Part of a small language model's weights.
Size: 11 layers, width 192, 6 heads of 32, MLP 384 SwiGLU, vocabulary 907.
Architecture: untied embeddings, shifted keys.
Training: a variant of Adam for these matrices, 147M tokens, 4480 steps.
Each number is 500 + 50 x the weight over its row's rms, rounded and kept within 0 to 999. Layers, rows and columns count from 0. Numbers have three digits each. The size before them is the row's rms in percent of the matrix's.

# layer 7 attention value, 192x192, rms 0.081, rows 0-191, columns 48-95
090:552472447516460617448527487591499531495520534506628618504410523469517456500525502474550511490417451447575490421545450520439528464487521443604466
091:453440512481480461548549503398474525525578450472590551480551454513463496446457422536522514541487516505457453563610510542585451490420563522442489
097:463497457448497534549558556508492568538578480494493492566464526525472544517484453611503508448529509476427511393537443492538407547479500498563563
089:536560512506451610539402457435515495546501540537560521512504578581450432485550495599492443522466503473559463439521589493449515577563566437542501
096:495527495508484560479528432545576547550486511564557541473523407459621554505484412523385521583501588522439487510533432428515470495550549482473588
096:513541457500588506483509497522557512563450519454503448559459481434532605509434488598574491497510478531477510515488544490541450458456549446550506
094:469497485522565644546476511526491524522475551505471503497583525438424556448557462609454541548435465460392558545506519488507575475488550598507521
093:495424423434471641512462528521508496496449562413486598551527505418403553453514528575427548492424535424523501501472538430520398427611392469525462
095:451573388532518548411584494600519528469543444532566494481395490531532498500494479584448509521455520476474541537457552570432588463473459562487475
091:486580506442500561552418533609500461476489492460396449474490426529508528561471432516477488545521522510414335466543547474558485527541402549500508
102:544484510449494578539578549504464480483410519572522450415466559510513549548477500497529474461583498492573467424571460485429360456461405467531477
097:548580486547513534516488557447553505441500499505427468468551516481567505514515619464507494528641490527476572573529474467580488541504439462505466
097:533475492402521481431564528437421471560577507525541567562469474496395426505451551498509435505501422479457468467505593543483514483532391471562497
094:425525521468616510432419619477524481374498483535478508447397531524474418468377523585560468510531466559501504505503463460473496526521452529431456
095:569439523369543403464514514539398503443649511486497516449469473452537546355468450488438474421622410553582526449507446519553468470498499457496473
092:577464544474439609456543567531488545386470594493582422513516468492500477512422540455496523549479488516514505501428473441548598592585466423509520
094:467541313519516429544522442543404534412508494567617556537557508566490434488535462437449531549471575492502485451510454494479448461526499449483463
089:464419561468465399507588535577552488482540481509516389484599546423490486453460452377425518484558499514521389480515492493509519591514502517605487
089:525511556579599432454515551518537534534544459609513490570556565525529509547512521456529373527480529464500524419538524575592484427494457526411503
093:502539477466554422512517450511522535422539610498431449513578539491525519545528598393575501472507522496528482501573495476503529440438504493494486
093:554446397441530550544486502470454474451529464483476429522498527381505484486435417509519412462536532449477447468467488471568617502556543510463435
094:587466430394554549516536508458447497510542545507528520454505479477508467485509563568575479549505616519518539521544392419407515527513466506389514
094:484508461527537503428364530466526514565536520451477508614531553470518407477474442370552481422562534560508420557579387473568633472488442495497523
098:510445451501489563455489452495518468444470473519501524439592371517622556491577443465496498466495564420600506521522583423594521489576484498535521
096:516468488492407520455507363541537475411440509394515527475622444630412487479448600370452540482488516495530519461512536450522550594563490478538528
098:525524442494552498505518466522463592509511535530584497423496401554507488491539532562539516467395521454607407620504513502565400471524470503430554
091:480523587568494535469504394546513543415446477449617495474500589537497559474463553508540419589545492501526489467544531503471577495481542514448406
095:531469455498445499459467443457447503581551513478597510473649535476428541407532588405485430445470491492494340585546474500415514486464537528586564
096:471491363496509439457461462461531548584461506486551500500504478498541619511539560402477576572498471421420540516519482489497593570423461512480456
096:542509559536504516446520534420425504505541505496592540421441576487501466490482469442507541521465452436415444552405501523507491583469583528479485
099:429460444594587464527487543408488512494496525434492470422550535535477509368521497438528504471458555511463497499464529502396509531506545565434486
088:596455483521385474454501468504402481548426499545489591549451500495514461454418464503476483429448491527454498458554526441522517439422529490595545
104:521496449525490581490534507502467519513462530546484354527495369548486532466578500552444546479457506545423526509561527539526484527571454478552465
100:482452468482552576464434515506520495494495497510540542369458480487545477480433480467512566518575524489552539501522484402504447482581434491497495
099:555550478538571543414429571551542467489443498559445549491530423494500440469412495413616431572505465494493468480524440497540519530542504539481571
101:438481577533524460575483563448612541488517473565542466510598473536436495481540514542490578572441475456552429422490509471448584518463438502473566
103:493512461539510416520494411558500529530460441566529488461596524313531574507462501504509452431584474541557531517555467535446477424496579496491514
100:504496444487571486536536517510559509482507430453540396496493490566527494459482414395571546516547510637532533521565530507493555479475536455458477
102:418446504530412540530399493473470520514450475520437558551454556423491610553481492500436501506542436506515571567460524460509511442542512512493549
101:464547536565478458447482524508500493467535593533425489531554534452517537463535362455430429564521564479485372483511515579453392507575489490518566
099:597418470493517498495519559505455481411392496543443566545530472487575514453505580478575462514455555452417550534484508479549543417495534489555489
099:529591571484553572554413496499494503568532619562529532483530551544565533482496557398495503577414461529549576402478491519525473485573508508443466
100:484585479466514485569485432546627515484467586561481473528521468496539543565485577462486557492423579514532533468516560485499434558498469498554551
096:483490531457505611460495509557434456504407473537408465541523543533438488593504454538511496444489433481395558446547562450490424544463581489400552
101:538449493463517561477543566442538533499470449488479481427539562582582492544499504409444561493536565473474562504410539507521488461445515507524330
102:529513518526487520485602506420532461447315516498480521411464499518535458490533501542463525467460530533467545511499511562453511511393485573474519
098:491498487515503425539565590522443504460506561530468495348574497593507499469434563501545525558532491510465486475420511464453511469484496507496430
105:511508457495472558484479490426554496558509529553562488538500450517560437486533491525532457630529548477504498420553454542440434451382557550399523
098:442539541429468584578432548497524520394529523645575499496499497442470406536430429490482483490440513472437476499478438494421486435532459425473456
103:515529399423510522473479491498499484512495471440503589519544467539480447460542482481450539383438447537586432479509525570501530474481470468508598
099:511536458465480443487398581560393468619443542578640517572545489576432542580430410477568612478499472479442533472387506528557550481573578545512467
104:453564444486470502461508422423506435487551492548409487614472458536514564511424562494564432518619492498420445425438488567593437425398524497552406
102:520538484507553536412514442498522470579458470525510516590525499425464450445486553494520518553495487472517523436461531547406519513524462444482462
107:526492544533467350506422492427403548527483437496389483527507456456499434529464545468497523527479505502515531461474467440569510554480486589540498
100:495446579465482484593493439452563450505457555523519426460476507555506541355432474498402451511552484517515494438525556480521461402496508436488428
103:516542486471449457552589557493594467470368552459488533511455497529536468553517483555614515470576494491582475498489541401442599483476534415479461
101:552492429438541455527419504397458551661549457529480589486512453576505558473535406509500463507443456511514491542525564547425476480426523457495520
105:471581454427547453466537566557558538482466500512473510516536470518490541418521455596482579619529494555384483525483574366497456443486591483430508
106:530471544489444570528520527512475521500482491469577520503431505505578600509475488468523489537505448431529560480537521585447490589493421521530505
100:539591594547443529499432488451581524530439434489486609482440507456483538535550448582456580510484553492454580456441473498460541457505559581502534
106:600528511471489501513517459510525549499462522444457452499493580471500513524413554531526522449550497503464529547558452412506522561488386465622490
100:354425547480395536487482394483515427521470381520526567467528448530558517491492516474495451563519600537482522472591537485550479551512513470523495
108:525541613572461418554454536475429492440545472560465448481497424520539460474663548352543490477431492532457558516496452538499631464531500465449496
101:505462458428571527574501451500503537509421474425506464468466625457539463393568439469570470458518488466536481438470558520532535515466499469524467
102:503514546465548428472515536467496451433500545509523485587396506419552482613384574535535505592489566569493487558540574496582446436462527468438609
102:505466527485480490473437389449565492512533484501460481492575667530499426551446495551418445520402465512525424583623564451499483493422491556561478
100:533489463503593623511590579454485480472411448484487462462436511425485527515538506517580556455517512492451545519529534480476470471492525504482423
102:507498489510554485482436531519403491405406474511502476507620452627489394514504485468484441507568547459488501495597433513399477479497520468380445
098:532563464485430535444547552446458512382412509512485489525476556515451466521566484392516551417465489544566465482475515551466563485522504525498528
097:474499412507571531492552634543562452540468502560485648471491437520407550539427505544468444389454508456551421538559500482561448450539516489517592
098:503514481518499455472549466479557493624507534418487484555333504499482560475509483449506496517577558493422569638545448575444492518456545566494550
097:495487559472485476446469517450421507459385475529578423521438458580457476481584584488480516438517496492494567421420508427550556517498350518541494
092:633490481507421545509565603484543489552552468488537426497426523445418529563573444480492567592480566453468560528460620487562453562559407525543498
100:515542453471549568536467493571484529490577571452517466533490456581477403470579510530473542527452437458601547460596499508496545484524404535420495
095:460487492482478541498549594556431526558468535554502533452519492515488536489505488445474581449504454502568495468469450459428566495556416535577530
098:510475475461469503484425489472444497532473473438492504531511573481484453552468525495448513475547565631521479426499501391448426567504549523489505
099:430463522392544508590462460494504469495599519518556508500503483548520502472480500434403489611453491466454507547494524459508487539556560585499480
097:438510552523539510546552453601464478425417478467487540522450561485501429464455545396481518428474470547540432463421531546585536514511447501427519
100:440481394509505572501504469480546508540465410513385522544510482604539529510601460601529543517442418495501505520418556461591516374508481429429494
101:494577551466469497491553550433469441565456515566515436475488382640481550532476415489530525534537482560530331487519503488504468458467502425518468
101:481613574557569498573622469420511574399518456526486441450436449522604532506487438524476519508513487466430538545526494544524578464438464585550521
096:555443574465514412475484560506512446507572431516522405469499493455534513514512443488619447609572422531440507508513530491482479462533397583495489
099:471531493486582444549387574470481521408339458456576485522402457548568550468536523478508522546462524593478519584434504479546463463446566500553441
102:423467478476552472544452603500584537450568492523460462554435446593483503484455438545493506459558476506546501469453568521546469534381523509454499
097:538540447515476520483693429520440450495472581465500520472502447500563532495540454490522570533559501536466546477452565504531455384458459481550539
096:484554559529480558571425493455492529509534529506549562470527580598561545495489509520497522493426471436574444441411527508469550511522558588363514
101:522443550494477477596545532529538501553559515608452501463449516555497528522524496493434555478466420496473471441542400501423455432446474555455507
106:563491508486459502452385493442621497555479560449453482455443518484511559543442550595580499471518485492480506439516526481501517473453539484501449
098:559410509493500414419491512469483513517447579520553435479484488506469461435554495535550551466528470437520543473544577507387575535524532462492487
098:481530513525522439595454435521492484508587527416564522479463446521518539418558537514495445427439461504570524406527510588479417533456450534592409
096:513400483541546565545474478576431553448547559528494411407502516489468477492441574411471382512560493487501573484447509461549548424601568538555472
100:429534370493430532573479467546516520499524457372487413484451534565522504483468496470578492485559531519565404526493527522551546478490539472587437
094:506446395509521562499473473544560548488475441560566456475489513547409525479473508472512562538561512505571509540534521535446558464534420525472479
097:565441466551532499563525407501543493458423472438552481527494411589465499525494471498468443498489581383528552512489541522490544553510427442430523
099:488509544528468557599434469543485474481481549458529508438479464539434584533475459553475547495459431420497406518470570463542578488498474474433520
094:503424393472492497389604541592427544517549439509539528539385589513493506461605468517497492505505509478471545521488454504448497460501570415459520
103:433507593479495427471489525565546520405514447510483531530460534362478517482538469508482596528462424469498515482553448494466419483584532526474482
100:518407531490449401357551520500447536427448474546419516450482593509497530483612479460508440568508443467481474523528485450488495470460447498412479
099:541514440533443481540549572507587517469480393464496527499490502555584474569524502609507518488527416483579484448527582499509490603497577459546532
103:463479493496465381505496556488478490426482467526558567417515456465561537438486508464577461430552578531605437492445540438540492430510539516482530
102:491437464479506535418547449480456530537504508453553474559591522470457545540489421541482474526587429523442493562496561429472481457514477564464525
100:569536472385451504486547471433527501485522531457545508471451466449515407483597566471544534600445505580456501506494604405499459572468582545558425
098:563440552374567401470524453534536525439453505532543504498487496485492460484471448478541557496516457542526543559518423518469557532457579461471447
106:494600472488500554524472451547432499440510477583489599457452467403517503465456477539583408463479567452433494567478506566558559571582511485494440
103:573598543471539533473473443477539523534541504560501592537491541529600534472560556590466421472560423505605515513467542558509427466567476433544532
099:520379463454536488587571627453583509520634441459519486417485540566515529468509422582526492550596421455540513519501519554456504586489438428482467
101:503518497534520503489616382456505539552501471375520504317466541507549613574491470606497481483416492426562477530445490453532506505517458566457507
097:427441555381586434501504647540448543427493532502553483544488435493463518477430571510433499533510555422474492424523455527541445597495445518538450
101:468476522416562569519521532523489492540449577503446432431510527486533533518525496520455503468475521540512440553494566518513509439449617530455528
101:552470505522488531554483534501601548497452466586470499423412612465443555533438484557559438537534492517563565482561511411518542410423462518460516
099:464485458557506449448503534488459506466473519509458504492480421411506485440447459542461492435532486532380528480346451438468576510476529518523480
104:496623579527498401543440446526563542463557499432548484472504438467520597462507540478428486520606474486530384511539526462545511496446501580511490
099:532526495479424499556573416465462582562456605436466510479501550551425467464483521562428541474518485406501479461503390500459449505520504491504441
097:438478479507464429482375489537376508565516525422517521534500526536488565464506505500521515405478488487529453574534479443549595510525472582529459
099:466476479552500569503520546475493485556621537473392548528601516358600525497502448504531470460491420501570516416548421552551484537572534501568578
103:483504546520480491489466519481474509561556529525523601589465433486480546544556431388453530550519538513518487485519513454460520521582408494547549
101:544491534419529503527426550525479492466624526564580516548505445522476497519467540526479466503486641525555539447547508511495495447419504463476475
102:440465567484483491545504447496568508474462512469581550492511500448505483516433547549478474416529528523502409495597499468476513479446505440433559
102:422547568553481450523405481451537566473558469549466469465531487521486602503609470538476498504407421511549461485474450523463540435447518547509553
098:484491468470497496385424490517516535542539455547555586441546490623446519541516480437471587503459596430536490522537502386562478564531537527574453
105:522448593469427511468462480519468516611553517560518512445427471510545510490449517501472580447417534521536554436458460442568479588575459607512561
102:490481525488543479550460536488588504501545467476471600470488406500608481498505442545482543503522535561453486509451513458576501435497492440491512
106:534552494489545464526547623463405480508430510566463565440626469488547451473578482525538582489452475486508451484512483477436552484474448531493518
104:490538513488464476554398451441483453576535485502501495505489459469539519536540448616451456552576636475508492563571531499467469615439525506521494
101:507506485486457473484431474624497494561596471509557477444424562455454599428581483422439569522551514517493566492554532482521449388537513420560415
099:367459477465545436554501495503526506442513548451593487398494490538491432504433404507510551514396485490545516595486466468474533498529464510512493
095:492551547491509471486593557496595467594376497436502508510493472486409455474548473625497599411478451496462577432435461487489541483472523534507492
104:433433477506403606524547467545462499378518429488499523600426438514459446469548462518565554505437440433566546491488446546582533479451393405541461
098:557500559528450613573549485492475582462524466545498498575487577497498467533587554519482483565458586511385530489544412499519473493479392492546493
099:474498443540502410481524476485436504498524576525417372490442562512452540547398494547510467456460496438502471537495459508552475425474377510513469
121:448513534478524442367467506550504606552517495445492419477488391503486568429468571554606525534481428547468507521446458408509529515573492472498486
100:490553515534505483445499567427447499598543519533565469677537477471472426487454334551596517517536570490438597487515422463477498465483494530447548
098:543498560423511532493392513443527558502433492467508560533464539499475405468495509541497521538580464510499542477519515544479506500593456461454513
097:488539529589559541455476575523383542488552499536493489469558446476503496471556548560530497442422469462511514521485444585500536564568545584510445
098:467497585586558468549466439553492506397444429544488504505488546551558472452552519419536391445493471419578515470511455511570534420572481523505501
101:468530504505489589505502438567532507446583566481555536519492537546482481537413611448520494538545506545481523448506486418591459483510395532567428
100:422455582583482486482501515523611464499463446489473465431622570451442490575456442538410513517449456578544478589557464527562483427562404450549604
101:526397438570540548506471503528512504540528506534462488499552550532446548485465449506508413531544437412446549479586489553453482531542593465469490
102:586509517496453462468614433509392507451352595440563511515490476415432583540506503540481480454476490439497483526408487525445523499519431494535566
103:593533459481541594462589511526501502630497560580556554543440485617509562504557468421471468566527583483514516433419481548546450527531464478414528
099:524598446555546420489538491427586560489508478512510476485574374524593544446596444601499519553546587503448477592562518481485453522492519484516476
099:553536547492399546537538506546597481408578527540470432511513552450481478467556532578534546506486519506487538504468539617498471526500501383506487
099:518490480508516436472594563511443550558405516446532494521507566434427473567438555464447482448501526561520502533459509532520474462525452546456535
102:549508581509585482586447447515547559607571476481605504374491485428509512485513400491477519553440467505483593534432571544546540429498482608451557
100:478601484490550393563463501578477470468510562485501561586470488622476466469453498480485508426481450514526422471566519505524490448515438505507522
102:447405478486488458428503500561488502571488466620523618478515480454413507468475505476506472485513456511438453549521376456500494460526484500522443
103:464470522561494553515476555539531481518546551522436563501573558613489476466569563451478489400469605555625449519508448469509569467559491604524524
105:512505483563525587503474598575544480468552606471514536487524513518468427412441522486492482492497402459532423427540430502458523577513550502480540
098:549479563480515449412412464413502490515537475484507525479392530489520469425548531532476476567437566427411518481626483590506563607562519546503481
105:488528494468458562479488541432478514506492507558453508527488470539446575530475505441451503420542445429498559550544530586595409516548481549612416
105:558471631480478554446525555452483512462582471576471503412399465540474458556443571583512446519439525421515475508581528511532470418446501480490544
096:398450520467544477433568556528520533395544497549513456474443545534396530379534498597465451608574442488528434560463533466480494559567453571445485
096:529510441496429517437491506427619487550486412558471558573535572531486555532474503475564459528516484521553475452483545450466507508429638493435552
102:454541499473487498489536523391545533546455498495502535423616586524465506529440377493504562467512450434464426493467409503566601561512514650461444
101:450513575477489341535503439541420517440513502529605450494471462469411474483547503500462588468482578543499508448449444489472560571465483528483526
099:496483492516421496518495607480449481487590510432440469473494506470499519510537378488470553462456488490491520552502416517430531439435482452357615
099:562492525529593391541490493542555520515503509571445474593584491446426518510540566563419524465570509491490532548503498508540532466498515365535543
102:521549439559433509531634535510641518560493438540587565417401448497433472524582492589554454429458486465570513545527472509452491581523428633533482
096:503526548504467503493489523500504473488495490557543619431504443396524524399592492515512493557543513501474322586576536463589453471399521367395541
103:473617468532496514495401438560422472490539542543399517496422476354491509548525483561520453458484493563518553484493541416592444540563559538501511
102:595490546473423556499482529439449545524482432531606579572486433436534595596593484470544498450429541501494557594475476508568510429524371446482521
098:476509488491527505427471525563556559486479512510435530441534406638490593498425555470531431516561469542479413604576556488491502329532528484545436
102:511570515478469449566546372483529563506468486570534444476511426398425535560566551548462539573444542562531506531503558539483429510464446437458545
101:553466550473455523510542486453527517580462443510549608536589498483458542473479502523504486518493556412508455497478474536442558567437549500490526
108:564454591570470544604473545494473504369552583455504457538453444519518438531503485550463546411428516487516647562574469556497488479488465341468575
101:616536482462478520410556539423534563499480432504442453546463521530448521477590490540520522509514483444478511469593537493424541547485536449536536
101:537441508466566443431504563412472504469437418469457587533494507475578358480552476482490447517557479567528562424543484562450432616510495508466453
104:542560485491478527455491474529374488560573543497422512497519522438462479560517521490495541538493462423453513472455490574483531531490510598567531
110:538543456470594494517466505502508479501492547525488510517454464589483372540493476586545507444377520520434494486508415485493613453464581582476486
105:569471495515500509522503456507487518555496422476595504446504439545608572469529512541476506459470424499571476445470473510463546495441483467481520
102:543496424504545462420478554507385530472495553514547540524515412494496469565465452617570478509528434454590467501568464369466445589528551531471619
102:544520472521508562540540511537396542531546596535592483476462605449473554461455349541482479543439517489444582471429480442511476386610497512505472
107:531517439453518483512474565560484501506469572490557578505559518499529597472520486517480540497426504528410377528515500493511449525593438442626520
103:580507439443552546467497541535427464503481422533474545554543522634460511538426562469462471473600540503437505536441498506609407517579471494478459
100:528434492477499456483475347498479473483422513570433443496538555445479611490458571540509461551570471458451488534560449548601481421405571438454469
110:556414487512482474454369486509456467467455555536413468517622470587406466550504476433497502503471502421531559498487563470434491454485441412465539
106:450523447451430506452536442541478492478445502425609564570484570622495550556437507445538553461464482464449437408466450482490502495423550508447478
103:519519485537539528498462520532526532556503461470468509541427545495423485472450509484595492463508526554531613490361535450513509450467479626512481
102:539539498527532548537532417470552485476468491574480467520526453447573480491533501467523480586522461552477499427523542517501496477587627448548508
103:544512526464544451575456522495502445465477517552498483505554524552444538537517513459531540423478577502506548440473484447478567489547499562449578
101:455508516545443497431551517542513458569404392491528463533606513457463514492466417481488538389514429494557471537503508540469503573563487513482503
102:518481433544515400537495422489431450549487503391471500514483497527542525488518422505465497557508466531467509466608522488509521517513466469503531
099:536544435551528549507604500625579512439450498440434585405456534456488558469536517513504459548520391508478529561536538461547455585422506487486538
106:429497522558541560550593537541540491540481546544470483587540554539508509538481525529462472439409412461538412364505404603444437447526476501446556
103:480455459478439578511546465474471486485521535416490394395444464538581500514522564474550496427509568486524570529505509570491446559555430507471508
100:527478450445453512403483556416416528478476428523516509491413480491492405400464458384468469497544519495484523481521520588560549507509565541500469
104:579537470588479409526530581490601477528544521482324424536506468473476518516555507462426557516471438466503486504524489495520491525434398492546530
106:518652461493539535426518516484564499554527551527458407523468535497547484521507427575557483498524500474408365505471435551522431578419497531491468
102:474507432501504505528549484533410514446548543465476558518475523390516557632473521602529433391509403475579506448440569517569477436486547483524496
102:444529448430487494530453563514466462563486503525526528445418417497478595407440463462516497431486407493545442540490473537567523539464526523407501
102:500512462570512423494488505538471486557406513472510541528491467504483406554506410433468409393441524447554434585576521615533535565513425504526542
099:486370400456608517512513525511555517490595471616459479491603511533471399467422478544519480425555459520525532485635414494502428502523463429551432